config.yaml
num_hidden_layers: 9
vocab_size: 8192
hidden_act: "squared_leaky_relu"
positions: "rope"
init_std_up: 0.0251
learning_rate: 0.0182
schedule: "wsd"
Each number is 200 + 40 x the weight over the matrix's rms, rounded and kept within 0 to 999. Layers, rows and columns count from 0.

# layer 6 attention query, 384x384, rms 0.0962, rows 0-54, columns 256-319
228,180,225,163,151,212,139,211,199,247,161,263,203,199,154,195,202,194,144,166,188,161,150,212,194,205,264,183,231,168,197,223,224,211,226,201,225,221,223,134,194,194,168,196,206,209,193,180,213,176,200,171,206,181,241,195,212,240,247,199,228,203,183,250
190,245,170,187,197,282,143,211,216,189,167,216,226,204,174,163,181,176,197,193,171,157,207,257,251,180,249,229,240,163,202,227,194,201,191,204,196,258,216,176,255,215,199,186,243,204,210,238,226,217,188,208,201,194,233,224,203,175,188,240,216,232,251,154
245,262,237,184,120,329,153,291,207,206,167,223,189,174,151,191,218,216,150,162,204,151,169,219,248,254,229,213,234,111,166,210,186,226,231,162,219,206,213,170,152,248,169,205,194,144,197,175,206,208,149,155,223,198,243,235,205,235,238,191,241,177,208,176
197,235,178,206,237,173,209,188,179,207,179,194,197,194,203,185,269,204,211,169,168,180,228,219,160,195,202,229,155,210,174,176,254,170,187,204,168,196,208,246,204,226,184,191,192,190,202,215,143,209,205,235,195,214,242,190,167,135,207,207,158,212,171,177
176,251,198,202,204,312,161,187,192,245,205,204,233,243,169,207,169,191,161,237,180,165,184,213,252,233,248,204,289,128,170,213,216,201,247,177,126,216,190,195,188,143,251,220,167,230,211,176,230,228,157,135,183,221,208,238,227,238,236,246,226,188,224,182
187,195,195,234,188,232,224,221,211,145,186,168,218,184,200,219,230,217,187,156,193,164,200,201,173,206,221,190,193,169,178,194,264,227,211,246,210,223,144,232,156,221,212,159,208,170,192,182,238,199,206,180,192,234,210,243,176,250,262,187,228,164,224,184
173,237,245,212,166,190,200,207,187,172,162,192,228,152,189,205,224,202,203,152,225,186,206,229,164,203,190,248,231,141,174,190,264,230,204,203,124,220,160,220,233,174,271,174,209,236,166,186,242,189,193,150,200,200,181,242,178,256,291,212,190,145,196,193
185,111,204,229,226,105,227,215,232,143,148,237,182,162,239,172,222,253,276,178,199,255,212,199,150,215,216,192,105,275,228,225,165,178,210,220,296,225,128,205,185,238,197,223,254,187,221,215,252,211,259,246,254,219,157,249,205,205,201,198,196,171,182,156
196,263,196,213,181,153,230,232,255,212,243,194,220,157,170,245,139,140,223,230,223,222,213,234,188,194,188,221,164,212,200,158,206,201,242,208,193,218,205,179,208,184,226,175,184,236,211,211,226,208,184,242,233,190,205,205,190,209,258,226,205,192,166,197
173,155,243,265,229,102,211,197,174,188,137,261,196,208,206,134,236,184,251,208,255,175,156,189,159,232,242,221,134,238,148,228,207,213,226,211,212,186,158,177,129,143,239,230,265,233,214,219,227,232,260,171,217,184,163,252,161,245,253,174,222,173,180,172
189,164,241,234,208,181,185,159,136,168,188,207,233,248,210,188,312,205,190,142,215,135,182,210,139,212,170,261,193,230,193,203,224,183,170,207,200,215,187,238,172,181,207,201,240,181,181,206,222,231,250,181,205,204,198,153,132,216,201,208,191,228,215,235
211,109,195,150,166,208,141,186,193,187,236,125,192,223,208,180,249,165,202,200,195,217,246,203,247,175,161,217,252,176,248,207,185,178,183,172,189,208,201,213,236,223,238,208,128,160,170,214,161,180,226,223,175,226,248,179,224,187,116,220,191,292,188,197
191,203,176,132,163,232,130,172,126,208,217,265,193,137,221,256,181,257,261,238,158,167,99,285,287,229,139,146,253,180,162,210,148,208,173,139,198,212,221,118,236,146,235,251,259,222,271,216,200,219,221,187,167,295,242,190,237,107,219,182,189,223,243,179
123,230,159,142,237,188,187,255,245,278,195,236,228,249,145,193,151,174,214,241,245,180,224,200,175,190,206,167,167,299,233,143,212,222,203,159,229,163,161,176,214,204,195,216,177,195,162,196,228,215,208,204,177,216,230,232,245,219,177,192,206,135,187,194
232,242,234,128,144,177,143,128,236,165,167,148,261,209,191,187,160,153,194,184,187,182,162,209,185,216,251,246,277,307,301,144,242,152,188,236,182,144,168,127,254,159,160,189,257,189,184,197,265,170,170,133,193,273,197,184,191,213,215,138,211,168,251,221
252,144,247,280,190,166,223,124,109,217,173,213,193,199,192,173,198,224,191,179,161,194,204,173,104,145,212,233,134,231,191,236,193,182,172,221,210,200,207,255,186,178,305,149,168,168,126,175,193,252,244,182,144,145,236,215,181,166,134,289,199,130,166,120
109,293,169,176,250,217,201,243,220,227,271,293,121,181,228,150,207,277,114,202,164,263,123,216,154,202,204,283,164,193,181,151,257,177,156,150,196,226,191,257,160,203,223,166,191,165,171,186,241,208,214,204,203,210,227,135,169,201,214,263,176,279,198,214
132,154,185,145,153,139,239,211,273,254,193,198,227,202,135,198,151,186,173,278,194,260,138,255,247,237,191,199,212,258,208,212,220,215,224,216,233,183,205,152,162,233,237,191,184,253,187,165,236,211,196,152,177,239,215,243,83,264,240,199,177,194,161,172
228,198,127,139,182,159,180,201,132,166,174,253,194,154,247,149,226,170,218,218,196,160,311,272,170,328,149,182,158,153,196,231,258,206,246,216,229,206,203,215,205,175,174,190,157,181,225,161,237,175,152,109,140,109,264,265,197,220,235,159,198,303,246,187
224,146,309,229,219,221,237,175,159,142,214,256,134,225,128,134,180,163,262,193,211,234,214,227,201,223,250,168,203,217,198,270,208,117,148,172,253,189,161,125,272,153,140,238,203,227,181,324,162,235,174,208,143,231,266,242,189,199,233,189,190,139,204,258
186,199,110,193,207,207,166,136,218,335,170,233,149,170,163,142,239,138,237,209,224,201,201,149,155,220,135,215,279,243,151,208,194,209,228,192,178,183,300,266,129,173,204,167,165,209,239,203,211,208,149,182,199,237,189,193,184,150,224,187,158,170,241,270
188,189,227,254,242,108,255,174,201,192,181,201,204,284,264,128,179,192,248,143,189,209,202,295,207,236,206,111,187,201,222,205,180,194,172,157,252,199,171,212,212,173,158,189,292,162,228,96,203,160,179,142,226,235,241,183,283,256,261,216,163,234,125,134
204,237,220,173,233,204,181,195,167,216,219,163,159,228,168,184,166,218,231,146,204,208,119,150,168,238,252,250,178,194,163,261,203,189,209,174,159,164,142,197,130,256,194,189,257,167,156,216,200,313,213,226,162,245,188,136,142,225,293,153,194,208,263,197
172,195,203,196,199,176,157,240,219,219,197,251,166,299,151,151,281,193,170,199,167,256,240,194,277,200,213,158,221,234,167,196,179,154,148,139,237,237,146,223,174,175,152,106,230,204,170,242,207,265,197,194,254,207,174,180,242,208,162,192,193,230,167,109
204,143,144,283,138,220,177,188,128,225,225,217,146,146,207,266,161,161,150,227,239,215,242,131,268,249,229,205,218,143,168,208,151,202,190,178,147,265,256,220,193,227,266,219,204,181,161,185,202,277,255,154,177,167,214,186,176,114,251,207,288,211,211,206
120,224,172,275,185,222,155,228,235,167,166,207,227,256,227,170,284,152,97,159,95,193,241,193,223,203,221,185,125,156,139,170,212,153,114,210,203,188,213,114,220,171,239,251,304,228,244,187,152,254,255,123,147,209,165,244,166,151,178,238,145,308,226,169
237,120,279,150,220,229,181,134,155,163,108,234,131,259,223,179,129,190,101,106,166,196,206,203,307,122,233,176,172,203,164,226,259,153,156,159,233,152,162,233,126,244,275,229,150,170,233,307,279,203,238,210,198,208,230,174,217,164,182,325,136,273,149,221
168,171,165,226,178,173,177,209,190,156,229,186,230,189,208,205,141,272,158,164,193,309,276,187,170,221,207,202,247,187,185,179,226,185,230,212,252,257,194,112,154,181,238,182,199,218,161,167,188,187,191,129,228,159,167,202,195,180,269,168,194,221,178,172
102,254,206,310,255,214,181,155,242,221,161,226,187,240,218,230,212,260,210,212,170,158,190,203,178,235,229,249,195,131,203,145,174,219,249,207,123,208,171,176,133,132,102,241,150,290,121,223,216,59,250,178,204,215,203,255,220,190,201,251,130,219,248,174
139,160,163,127,260,206,288,203,102,209,165,195,203,198,197,241,164,188,203,160,272,193,168,177,229,180,152,177,202,235,260,187,152,245,188,209,226,147,224,176,108,198,266,149,207,213,184,222,183,144,170,176,285,165,233,189,213,95,247,99,130,181,285,163
187,205,189,233,200,191,226,165,212,244,288,200,205,190,110,171,256,132,190,224,154,236,143,186,249,195,166,159,254,257,179,208,184,174,175,187,104,234,102,279,217,184,273,208,218,234,151,190,181,204,196,175,144,254,173,170,205,117,243,214,171,215,174,257
212,193,218,250,219,181,225,136,167,184,185,258,196,200,140,240,179,170,207,199,180,236,225,121,207,198,191,231,163,173,289,243,304,192,169,157,204,166,219,279,226,218,158,230,189,231,164,134,162,165,172,133,243,168,216,219,229,151,204,177,190,241,170,180
183,170,203,114,278,127,236,288,255,207,258,197,98,246,194,196,166,169,208,220,179,153,150,221,224,155,268,245,216,282,169,266,230,240,173,227,110,193,290,125,164,154,254,188,247,197,223,197,226,257,209,229,213,283,283,231,252,172,265,155,250,149,285,193
158,135,222,217,222,193,212,292,225,248,158,150,145,160,264,282,265,220,282,252,198,190,147,209,245,211,198,155,194,132,186,158,240,257,232,158,203,228,231,212,301,155,211,220,179,119,207,237,237,196,147,243,213,137,194,265,200,144,230,157,211,153,233,183
192,113,164,184,235,227,245,151,196,168,186,255,205,147,62,172,92,199,199,283,215,84,252,144,205,208,138,203,193,143,284,226,236,186,191,233,211,214,180,184,267,241,213,170,256,171,297,180,158,165,188,223,235,225,138,113,180,206,165,223,175,226,245,211
161,94,149,128,121,205,105,224,191,161,270,246,233,182,179,236,165,174,236,191,138,122,235,151,267,284,153,252,184,234,228,140,275,193,233,279,192,160,248,188,219,221,240,181,188,207,232,173,184,98,169,251,194,218,236,130,211,167,220,205,262,228,222,213
205,174,134,242,201,219,156,204,134,187,188,171,222,228,168,220,212,235,161,143,121,157,202,181,363,201,185,170,223,228,197,220,164,213,238,192,238,130,222,179,83,179,163,258,157,117,219,114,197,174,209,219,171,281,162,272,324,287,282,262,207,254,181,257
176,278,153,240,212,235,167,227,200,153,214,154,166,245,207,214,222,190,101,222,142,200,123,192,251,251,238,239,230,120,216,181,262,155,159,159,157,175,196,223,263,219,183,117,146,215,243,227,167,140,198,255,218,147,196,213,174,218,186,209,229,159,176,191
185,129,149,264,222,197,224,189,218,157,134,118,268,182,251,119,210,235,231,195,101,173,218,175,136,166,200,201,264,225,117,242,255,194,169,170,182,257,142,222,190,206,220,259,102,245,161,219,210,175,165,184,294,154,154,175,230,226,189,207,213,188,109,254
168,222,155,221,207,231,124,186,193,147,230,262,143,247,177,162,191,166,213,244,253,202,179,99,215,162,232,187,194,187,190,154,167,231,186,207,157,212,144,209,103,130,193,127,262,140,265,149,190,164,98,179,202,197,200,212,191,210,182,134,146,176,233,206
192,237,104,139,162,199,209,233,124,172,149,222,274,183,207,180,164,230,221,197,286,197,117,218,216,192,274,128,177,168,97,157,193,228,232,187,181,217,217,175,238,205,176,179,227,240,267,123,154,208,148,213,230,259,291,227,257,209,183,179,178,158,158,145
219,237,213,219,253,144,305,200,104,229,233,233,140,191,116,152,192,202,194,118,225,194,244,186,215,165,288,160,253,167,193,200,216,213,176,190,254,206,203,114,191,277,225,171,135,166,238,157,243,222,215,149,206,202,229,298,178,197,120,87,282,138,220,212
160,167,173,219,179,210,190,135,250,239,161,231,251,265,200,199,184,164,153,201,179,222,153,220,165,171,145,216,186,162,221,207,247,193,226,227,165,246,223,269,237,249,234,205,203,170,223,252,255,189,246,194,151,211,190,109,176,175,263,289,207,155,199,255
173,224,257,197,244,86,187,238,106,234,147,208,248,179,226,198,214,218,300,171,131,178,187,157,263,208,152,162,129,221,103,153,237,288,112,218,166,201,193,137,215,225,219,270,193,133,196,182,148,280,254,221,170,231,227,304,183,139,129,168,158,197,177,190
184,128,218,227,170,253,150,128,195,203,151,99,228,213,273,221,261,100,183,179,220,284,142,262,240,143,289,185,244,204,236,179,228,273,163,203,144,191,163,191,179,215,302,225,262,209,224,126,234,211,266,225,235,232,185,183,140,234,195,226,220,236,213,137
157,229,189,214,305,162,199,223,128,226,111,169,153,162,132,174,232,245,214,204,134,184,171,251,233,167,226,201,209,149,123,180,251,225,195,265,206,131,192,115,225,170,232,218,244,195,220,229,233,115,202,169,252,218,175,178,152,241,124,188,184,196,247,164
247,164,199,215,211,187,167,213,218,244,193,227,100,187,197,183,147,186,201,259,191,175,159,188,219,255,97,185,227,227,177,165,174,230,134,151,210,154,184,200,222,203,263,278,174,217,146,148,158,141,196,204,171,237,240,198,214,156,113,192,210,272,219,212
190,156,206,197,284,219,125,198,186,236,182,244,221,194,159,192,188,255,148,181,73,185,208,207,200,184,248,213,185,221,279,148,181,206,88,264,162,170,196,149,206,114,141,192,218,238,267,181,171,248,198,211,141,94,222,179,136,241,183,208,225,218,180,235
197,218,209,246,223,203,204,180,123,181,248,178,112,167,267,166,225,126,203,160,186,179,191,170,221,236,186,212,168,210,268,158,236,178,178,221,157,234,93,223,287,137,215,146,291,220,213,155,170,225,299,309,175,299,238,227,175,228,216,259,205,231,142,209
198,113,173,165,146,224,191,139,203,182,267,143,184,173,285,140,139,156,267,143,152,196,243,150,170,211,276,256,245,155,181,184,191,238,160,158,200,177,255,230,173,222,214,217,237,180,182,260,163,206,261,215,212,186,151,266,234,178,241,239,225,255,157,225
183,177,120,173,179,184,189,110,146,139,203,206,198,155,187,177,209,187,220,235,179,210,163,152,222,142,160,157,220,221,123,154,316,214,187,184,158,218,134,215,137,260,193,199,285,138,267,221,247,233,300,161,208,204,161,166,225,204,158,168,281,172,214,277
261,147,211,162,301,208,142,140,318,181,255,125,324,112,230,129,254,162,164,148,228,221,147,195,170,245,194,209,208,230,224,147,197,108,199,177,170,158,237,245,118,209,138,195,259,217,214,134,280,240,190,132,158,126,208,134,220,247,223,154,161,310,221,168
234,163,203,269,223,192,152,249,180,178,231,224,192,214,207,166,174,141,227,153,165,256,100,139,158,230,147,175,208,171,146,210,216,142,258,258,147,187,157,219,230,243,279,213,200,242,140,155,207,191,211,219,202,174,180,228,170,162,300,242,191,123,155,213
254,199,233,126,186,180,223,194,157,202,220,214,232,273,257,202,170,145,194,211,278,228,167,204,221,226,149,171,199,221,197,191,230,191,139,141,244,184,264,130,208,206,216,143,258,225,202,146,159,232,157,180,232,159,171,201,144,182,190,219,191,284,133,134
248,251,204,165,184,238,234,203,116,208,195,250,204,169,193,224,186,221,220,176,183,160,182,239,233,233,221,164,291,221,202,225,174,226,136,174,180,247,225,145,267,219,204,193,162,166,195,271,144,215,178,321,131,218,211,170,174,319,183,183,267,181,173,268
# layer 6 attention key, 384x384, rms 0.1, rows 0-53, columns 256-319
197,236,216,187,227,177,205,212,179,216,200,155,240,204,226,220,191,214,212,182,200,233,191,176,203,186,201,201,195,211,199,195,184,195,192,214,181,232,192,192,178,204,199,215,224,245,219,178,208,178,192,261,176,185,186,225,199,183,215,205,226,210,207,181
237,145,185,210,179,181,199,191,174,220,199,172,160,203,192,206,237,205,220,179,197,226,207,181,228,195,234,191,216,214,189,171,245,159,207,193,228,163,152,207,201,207,199,210,150,205,187,202,179,225,156,160,180,209,211,191,196,235,211,222,198,180,160,202
205,110,168,211,194,266,213,173,217,205,191,192,159,257,188,165,249,148,167,223,159,191,257,195,221,221,197,210,239,210,162,188,225,188,172,168,203,142,156,192,240,183,201,193,170,160,221,242,164,193,185,153,202,221,212,203,217,217,183,214,175,192,167,202
223,251,200,198,200,200,206,189,235,204,223,220,194,151,219,184,173,170,214,205,227,180,204,184,204,208,200,189,202,195,209,218,169,221,196,184,213,193,210,197,200,181,201,190,195,178,213,204,235,210,209,160,213,181,222,185,203,205,193,204,217,221,208,212
250,103,169,231,199,235,228,212,246,211,218,202,166,272,230,163,244,178,131,232,141,199,254,172,216,193,209,233,247,221,200,220,206,215,153,174,207,180,186,165,241,185,221,184,186,177,265,242,180,178,146,162,194,213,244,203,213,217,175,250,161,191,149,194
194,182,208,217,206,182,206,207,200,179,211,185,194,210,191,166,212,184,205,212,197,201,223,190,188,192,218,184,170,185,174,199,185,190,165,198,196,164,233,183,200,203,189,212,178,186,227,221,203,218,194,217,191,229,221,166,184,198,155,203,199,213,177,200
196,171,218,182,198,224,191,214,170,190,191,176,183,192,168,190,207,211,185,189,213,186,230,189,195,178,175,168,149,188,173,192,204,211,175,215,173,231,235,210,201,205,179,227,196,191,214,217,165,235,214,223,188,190,212,220,171,212,195,185,223,188,176,224
166,340,241,187,178,183,169,181,152,172,195,209,208,122,210,270,205,210,241,164,240,180,168,228,114,195,144,164,190,167,189,204,190,228,229,205,156,221,227,225,165,236,199,155,218,212,153,195,206,211,210,174,215,150,183,263,219,213,243,114,232,198,242,209
165,325,254,165,211,210,169,167,158,136,200,208,205,142,213,248,197,239,216,176,196,159,175,233,151,195,156,179,142,185,190,235,213,256,168,183,221,227,249,189,195,216,203,206,216,216,216,193,183,193,206,208,229,210,180,235,191,232,211,126,230,174,234,197
196,221,214,193,193,183,188,210,191,181,169,186,220,168,192,262,186,215,210,164,213,213,187,227,186,224,179,142,195,168,140,169,192,222,254,219,184,176,195,225,226,207,209,191,233,189,199,235,198,228,213,224,197,156,167,214,196,200,228,181,195,171,220,192
225,92,167,195,194,235,238,235,187,199,146,145,215,252,199,167,172,205,135,157,212,246,207,227,232,158,297,171,190,112,270,111,158,157,219,239,114,187,168,240,217,187,160,293,210,209,254,247,135,249,197,268,136,206,191,155,204,184,120,241,174,194,155,196
206,94,182,201,217,247,227,189,190,262,205,246,170,222,217,130,223,197,152,178,184,190,274,218,233,189,196,185,237,225,246,178,190,182,195,236,220,194,189,221,204,198,201,177,192,179,219,180,152,163,220,147,214,191,230,147,211,158,185,261,206,231,169,174
219,275,177,157,159,150,292,125,206,167,228,222,195,200,273,172,248,203,198,204,161,159,147,219,239,177,177,255,180,213,216,132,214,207,176,238,196,177,227,207,190,135,204,151,235,189,282,185,189,224,241,177,210,186,244,105,281,179,224,186,213,177,254,220
163,134,176,211,186,216,238,197,193,203,167,214,193,217,162,151,187,194,193,229,163,198,202,217,183,177,221,177,182,216,206,202,228,173,212,180,185,163,223,189,181,141,229,209,258,234,241,205,195,216,267,273,150,195,239,182,170,159,161,161,215,187,196,221
239,195,146,166,150,298,240,251,260,210,153,142,185,242,206,187,67,155,239,198,164,175,158,163,168,266,211,274,228,248,235,265,192,103,234,145,229,170,71,140,135,181,141,217,253,309,179,210,168,206,170,273,198,259,257,196,161,229,170,165,239,179,200,238
235,198,184,267,250,104,232,144,307,185,215,253,208,287,231,170,200,233,167,205,185,179,155,198,92,185,276,159,127,147,246,113,172,157,191,213,182,100,229,157,202,205,180,123,161,235,174,179,230,216,214,254,174,183,171,196,224,133,157,166,179,224,208,243
184,262,178,223,198,174,214,199,151,195,219,278,224,208,318,221,150,162,87,134,188,191,172,153,196,186,305,286,193,109,151,188,168,109,104,289,239,210,252,201,170,153,253,224,183,216,182,123,206,225,211,199,202,237,203,146,313,142,126,236,220,237,190,182
134,263,113,269,192,196,239,240,275,170,213,212,110,141,262,251,275,177,252,218,189,210,171,198,255,216,189,222,248,201,155,171,199,189,195,219,146,204,251,106,146,254,190,150,168,183,230,188,198,214,250,182,287,186,194,162,153,205,159,190,190,229,173,182
206,228,156,172,224,280,199,167,175,106,111,267,174,202,189,196,280,210,159,212,258,219,272,166,221,163,214,206,233,192,234,164,198,169,140,197,167,180,265,157,332,224,266,185,258,152,203,143,247,245,118,215,285,248,119,187,179,261,101,195,156,272,183,212
123,286,264,229,186,224,243,166,197,179,220,177,239,264,185,261,218,166,211,306,230,208,233,218,236,240,133,147,225,251,308,176,173,149,127,40,280,225,150,148,239,151,192,212,242,260,204,198,141,124,150,286,188,230,264,198,228,168,317,171,160,132,213,229
226,161,96,224,210,157,124,114,174,250,113,132,173,254,216,142,229,204,218,217,155,216,247,126,194,271,141,192,182,217,195,181,170,203,286,188,175,206,236,227,229,101,226,191,188,171,176,121,198,162,204,165,184,285,193,257,129,174,225,226,199,171,125,220
158,224,254,225,173,166,177,205,180,348,219,189,148,190,198,192,227,165,293,163,168,159,200,262,281,238,269,158,242,252,194,173,258,153,176,186,222,191,190,188,195,129,162,204,165,305,254,137,204,219,261,231,204,250,160,180,253,237,139,162,104,283,127,164
216,183,236,182,275,179,226,172,201,240,219,215,215,169,116,315,184,208,254,165,188,198,190,180,177,210,206,152,188,190,123,182,279,169,206,229,259,206,235,197,230,255,205,166,220,180,204,226,181,199,213,225,189,267,325,231,156,199,210,279,225,222,241,235
170,181,190,239,203,179,161,102,169,239,255,225,235,232,191,258,309,126,135,183,94,185,188,214,178,151,177,150,185,224,130,131,246,53,185,225,201,212,222,206,166,232,174,178,165,156,259,223,214,146,173,137,213,145,231,136,157,289,189,223,218,371,296,135
281,246,163,178,280,203,179,151,220,176,322,225,237,172,225,271,254,158,134,185,132,194,206,164,242,169,183,153,210,197,207,182,246,209,180,173,165,205,269,175,160,250,146,269,152,221,220,232,251,132,183,200,141,146,184,230,107,150,204,224,173,187,283,151
206,130,187,177,149,160,214,165,274,157,144,169,228,224,142,158,293,210,122,104,218,217,228,224,199,234,225,315,167,130,187,125,232,200,235,212,128,209,213,178,259,286,121,267,156,273,234,156,129,248,192,163,177,150,277,131,209,145,189,148,247,231,201,155
189,150,200,287,144,191,211,209,143,219,233,177,197,200,273,126,176,211,194,163,190,274,164,145,219,215,274,158,232,205,128,269,201,202,213,269,182,210,193,257,228,251,201,174,274,214,249,276,128,182,207,93,244,215,219,230,194,174,160,214,129,213,153,152
203,163,174,152,178,190,150,138,267,273,239,216,182,245,208,251,162,186,175,198,195,202,162,142,197,236,238,121,182,225,201,211,215,160,218,207,153,220,144,92,191,160,227,112,166,166,156,218,206,279,201,192,213,221,84,227,191,192,221,160,179,248,185,206
168,147,164,226,145,229,203,185,192,189,94,235,213,244,195,220,241,136,230,229,202,149,139,188,225,238,199,180,224,172,167,179,200,155,105,199,223,200,128,190,103,205,206,213,236,115,231,228,165,278,283,101,227,209,193,149,222,190,268,199,223,229,168,208
225,153,198,190,194,167,236,149,222,113,177,183,258,155,156,265,224,162,242,129,227,163,169,156,165,92,89,182,156,267,203,245,212,158,192,113,232,184,174,177,176,194,228,186,194,170,218,178,200,141,274,171,236,151,224,171,193,104,239,143,241,295,268,188
175,167,155,171,210,201,254,172,163,170,189,227,186,135,246,220,204,179,282,263,203,228,226,216,231,253,190,169,199,267,154,244,168,203,228,200,168,139,231,169,163,194,208,206,206,171,187,261,193,103,202,231,165,194,239,198,223,104,290,245,199,245,250,174
209,189,201,270,178,125,175,221,174,186,171,179,246,152,95,124,249,120,142,221,252,168,165,176,204,229,109,256,253,188,145,133,262,200,173,216,293,137,143,154,155,272,185,215,165,203,182,147,176,238,164,212,173,196,192,237,167,157,205,144,209,179,234,266
191,206,197,187,228,204,243,181,195,153,251,151,165,146,146,183,209,91,264,145,253,155,152,163,246,202,187,193,208,234,217,256,256,233,211,181,162,234,199,194,271,175,254,155,237,167,203,237,265,169,143,191,122,189,253,107,257,234,179,259,128,168,205,222
140,229,228,192,242,171,163,218,157,260,147,215,224,234,253,126,144,254,191,173,195,194,203,243,162,256,261,127,198,186,224,192,203,254,240,192,208,231,200,170,235,159,197,235,173,203,175,222,201,248,143,268,235,177,228,251,248,274,196,182,222,90,229,209
177,210,237,123,224,272,268,253,146,164,179,261,211,202,225,118,127,254,203,279,247,177,153,136,171,238,120,281,256,196,209,229,204,221,241,252,232,307,144,236,196,237,188,295,197,166,265,129,105,206,222,237,214,163,174,201,235,194,228,167,196,250,254,113
239,201,265,164,226,184,205,219,176,219,182,113,159,154,276,136,182,131,225,162,249,158,186,196,258,288,109,192,172,242,196,186,168,146,215,259,228,150,266,178,194,159,204,144,224,175,227,145,187,186,216,262,178,167,227,189,208,286,238,150,197,188,251,229
197,147,227,154,238,199,186,213,259,320,274,145,204,232,163,233,198,249,199,195,186,237,159,184,272,210,173,191,176,211,175,190,174,187,129,207,255,193,128,212,189,191,226,250,195,207,320,203,239,239,243,201,153,224,275,210,203,158,195,230,251,165,191,191
147,201,213,263,201,210,263,202,312,166,266,205,158,221,159,238,218,180,275,164,192,234,148,202,186,214,257,215,242,110,254,189,250,180,194,184,130,251,173,222,301,219,209,124,209,191,188,175,196,208,229,200,207,110,234,109,231,232,246,128,215,154,210,160
252,229,182,167,234,224,158,207,206,202,211,230,147,283,190,249,302,265,262,161,141,275,135,147,163,205,196,172,208,167,238,135,181,270,243,183,207,180,172,294,65,283,182,249,114,188,153,176,192,242,266,206,233,209,173,255,182,219,227,280,229,113,195,225
162,182,181,149,199,220,66,151,193,176,228,183,255,271,199,183,235,221,217,204,207,158,277,189,101,198,221,198,213,226,169,174,215,207,205,206,223,227,158,283,181,215,249,184,272,166,209,253,180,170,236,129,229,186,234,173,213,246,133,218,146,219,188,170
160,180,191,178,157,240,187,167,150,264,256,165,191,220,162,184,171,160,191,140,220,182,140,257,242,200,338,168,187,192,177,255,238,200,231,200,116,122,231,188,249,188,128,205,236,278,160,188,86,243,229,217,65,205,157,215,179,242,135,218,166,184,319,221
186,196,184,185,164,233,237,252,259,190,224,170,134,167,130,153,149,180,121,166,151,214,270,247,210,246,218,250,229,255,209,192,216,235,215,231,237,218,152,215,175,256,210,186,136,183,281,198,167,187,241,188,228,261,233,238,165,247,247,182,208,202,201,185
207,275,205,187,251,184,228,280,257,319,171,206,188,213,233,199,194,176,178,244,152,135,162,172,221,180,87,154,168,171,140,165,157,269,148,216,162,226,206,222,129,189,190,256,205,214,169,268,162,222,177,58,187,213,231,171,265,160,316,190,265,193,191,254
171,185,234,146,250,74,205,202,144,162,218,169,242,215,113,175,271,181,237,117,186,221,199,247,190,198,210,154,186,254,144,213,229,270,112,203,243,207,227,177,279,210,152,259,258,276,172,192,220,250,235,217,205,177,168,165,137,227,213,199,222,237,162,124
212,146,173,199,190,253,264,172,176,247,263,152,251,226,249,90,215,122,196,225,190,176,172,172,283,124,199,190,234,186,173,194,202,228,190,210,179,217,234,172,266,218,188,184,237,231,176,223,239,151,160,230,258,163,176,152,186,286,160,213,258,288,257,145
131,228,158,156,211,147,273,176,220,231,153,135,220,249,185,93,134,208,206,215,237,241,248,248,138,223,236,260,161,169,150,157,193,177,184,279,277,156,260,202,206,254,239,254,168,237,242,181,149,128,225,204,161,250,235,181,145,165,192,112,190,314,285,266
190,196,202,184,232,138,209,193,213,186,219,169,233,232,187,240,128,300,218,193,211,206,152,237,230,268,219,318,218,204,120,115,206,189,168,216,270,187,264,211,156,90,264,147,210,257,238,87,236,168,216,257,204,232,267,220,210,189,144,234,190,265,203,183
231,241,176,203,127,218,179,141,183,141,239,222,193,159,243,88,177,159,111,191,233,184,198,170,267,148,166,162,162,216,246,137,197,321,197,149,270,177,200,201,275,186,160,213,323,144,192,206,214,280,236,186,223,169,280,235,203,249,191,203,143,232,214,224
215,244,145,190,205,217,155,173,150,214,177,132,247,210,262,220,133,143,240,126,211,277,189,158,258,268,217,205,170,89,256,261,244,230,141,209,116,288,148,226,229,263,195,174,160,164,243,189,154,245,211,186,198,224,148,175,177,137,170,191,141,149,155,208
224,269,178,206,151,226,209,198,239,241,229,186,207,293,188,173,301,204,257,71,252,165,183,184,179,273,173,208,263,242,216,184,168,194,261,194,179,154,216,176,248,208,161,143,175,138,245,141,215,278,231,291,216,196,161,166,171,173,215,192,198,271,222,216
196,238,156,180,210,247,226,182,289,171,210,164,230,168,111,126,210,156,313,259,207,234,210,148,225,190,209,199,284,207,102,179,179,150,205,209,160,268,180,253,164,183,206,248,260,217,221,174,190,80,287,185,195,203,202,152,246,266,210,205,226,236,216,219
179,229,149,152,254,132,154,179,204,244,193,239,216,156,152,242,290,192,189,170,219,165,230,197,213,145,179,190,302,261,151,275,261,173,175,145,208,155,158,222,235,140,238,178,229,189,205,244,217,241,230,180,222,202,293,234,240,166,208,179,153,229,183,226
266,144,142,174,197,146,129,184,263,207,229,149,209,231,267,193,240,219,211,218,268,165,167,131,287,246,202,199,149,202,196,179,300,259,237,231,125,208,93,267,194,190,178,255,136,141,156,234,140,245,242,294,224,180,183,223,187,165,241,192,127,180,225,199
230,213,215,177,234,135,217,226,253,125,231,179,206,239,225,308,119,131,193,193,286,169,124,249,215,225,150,243,285,220,203,187,261,225,195,139,158,191,239,198,182,290,271,128,255,223,283,259,176,219,248,165,216,193,188,204,215,205,139,204,197,218,147,197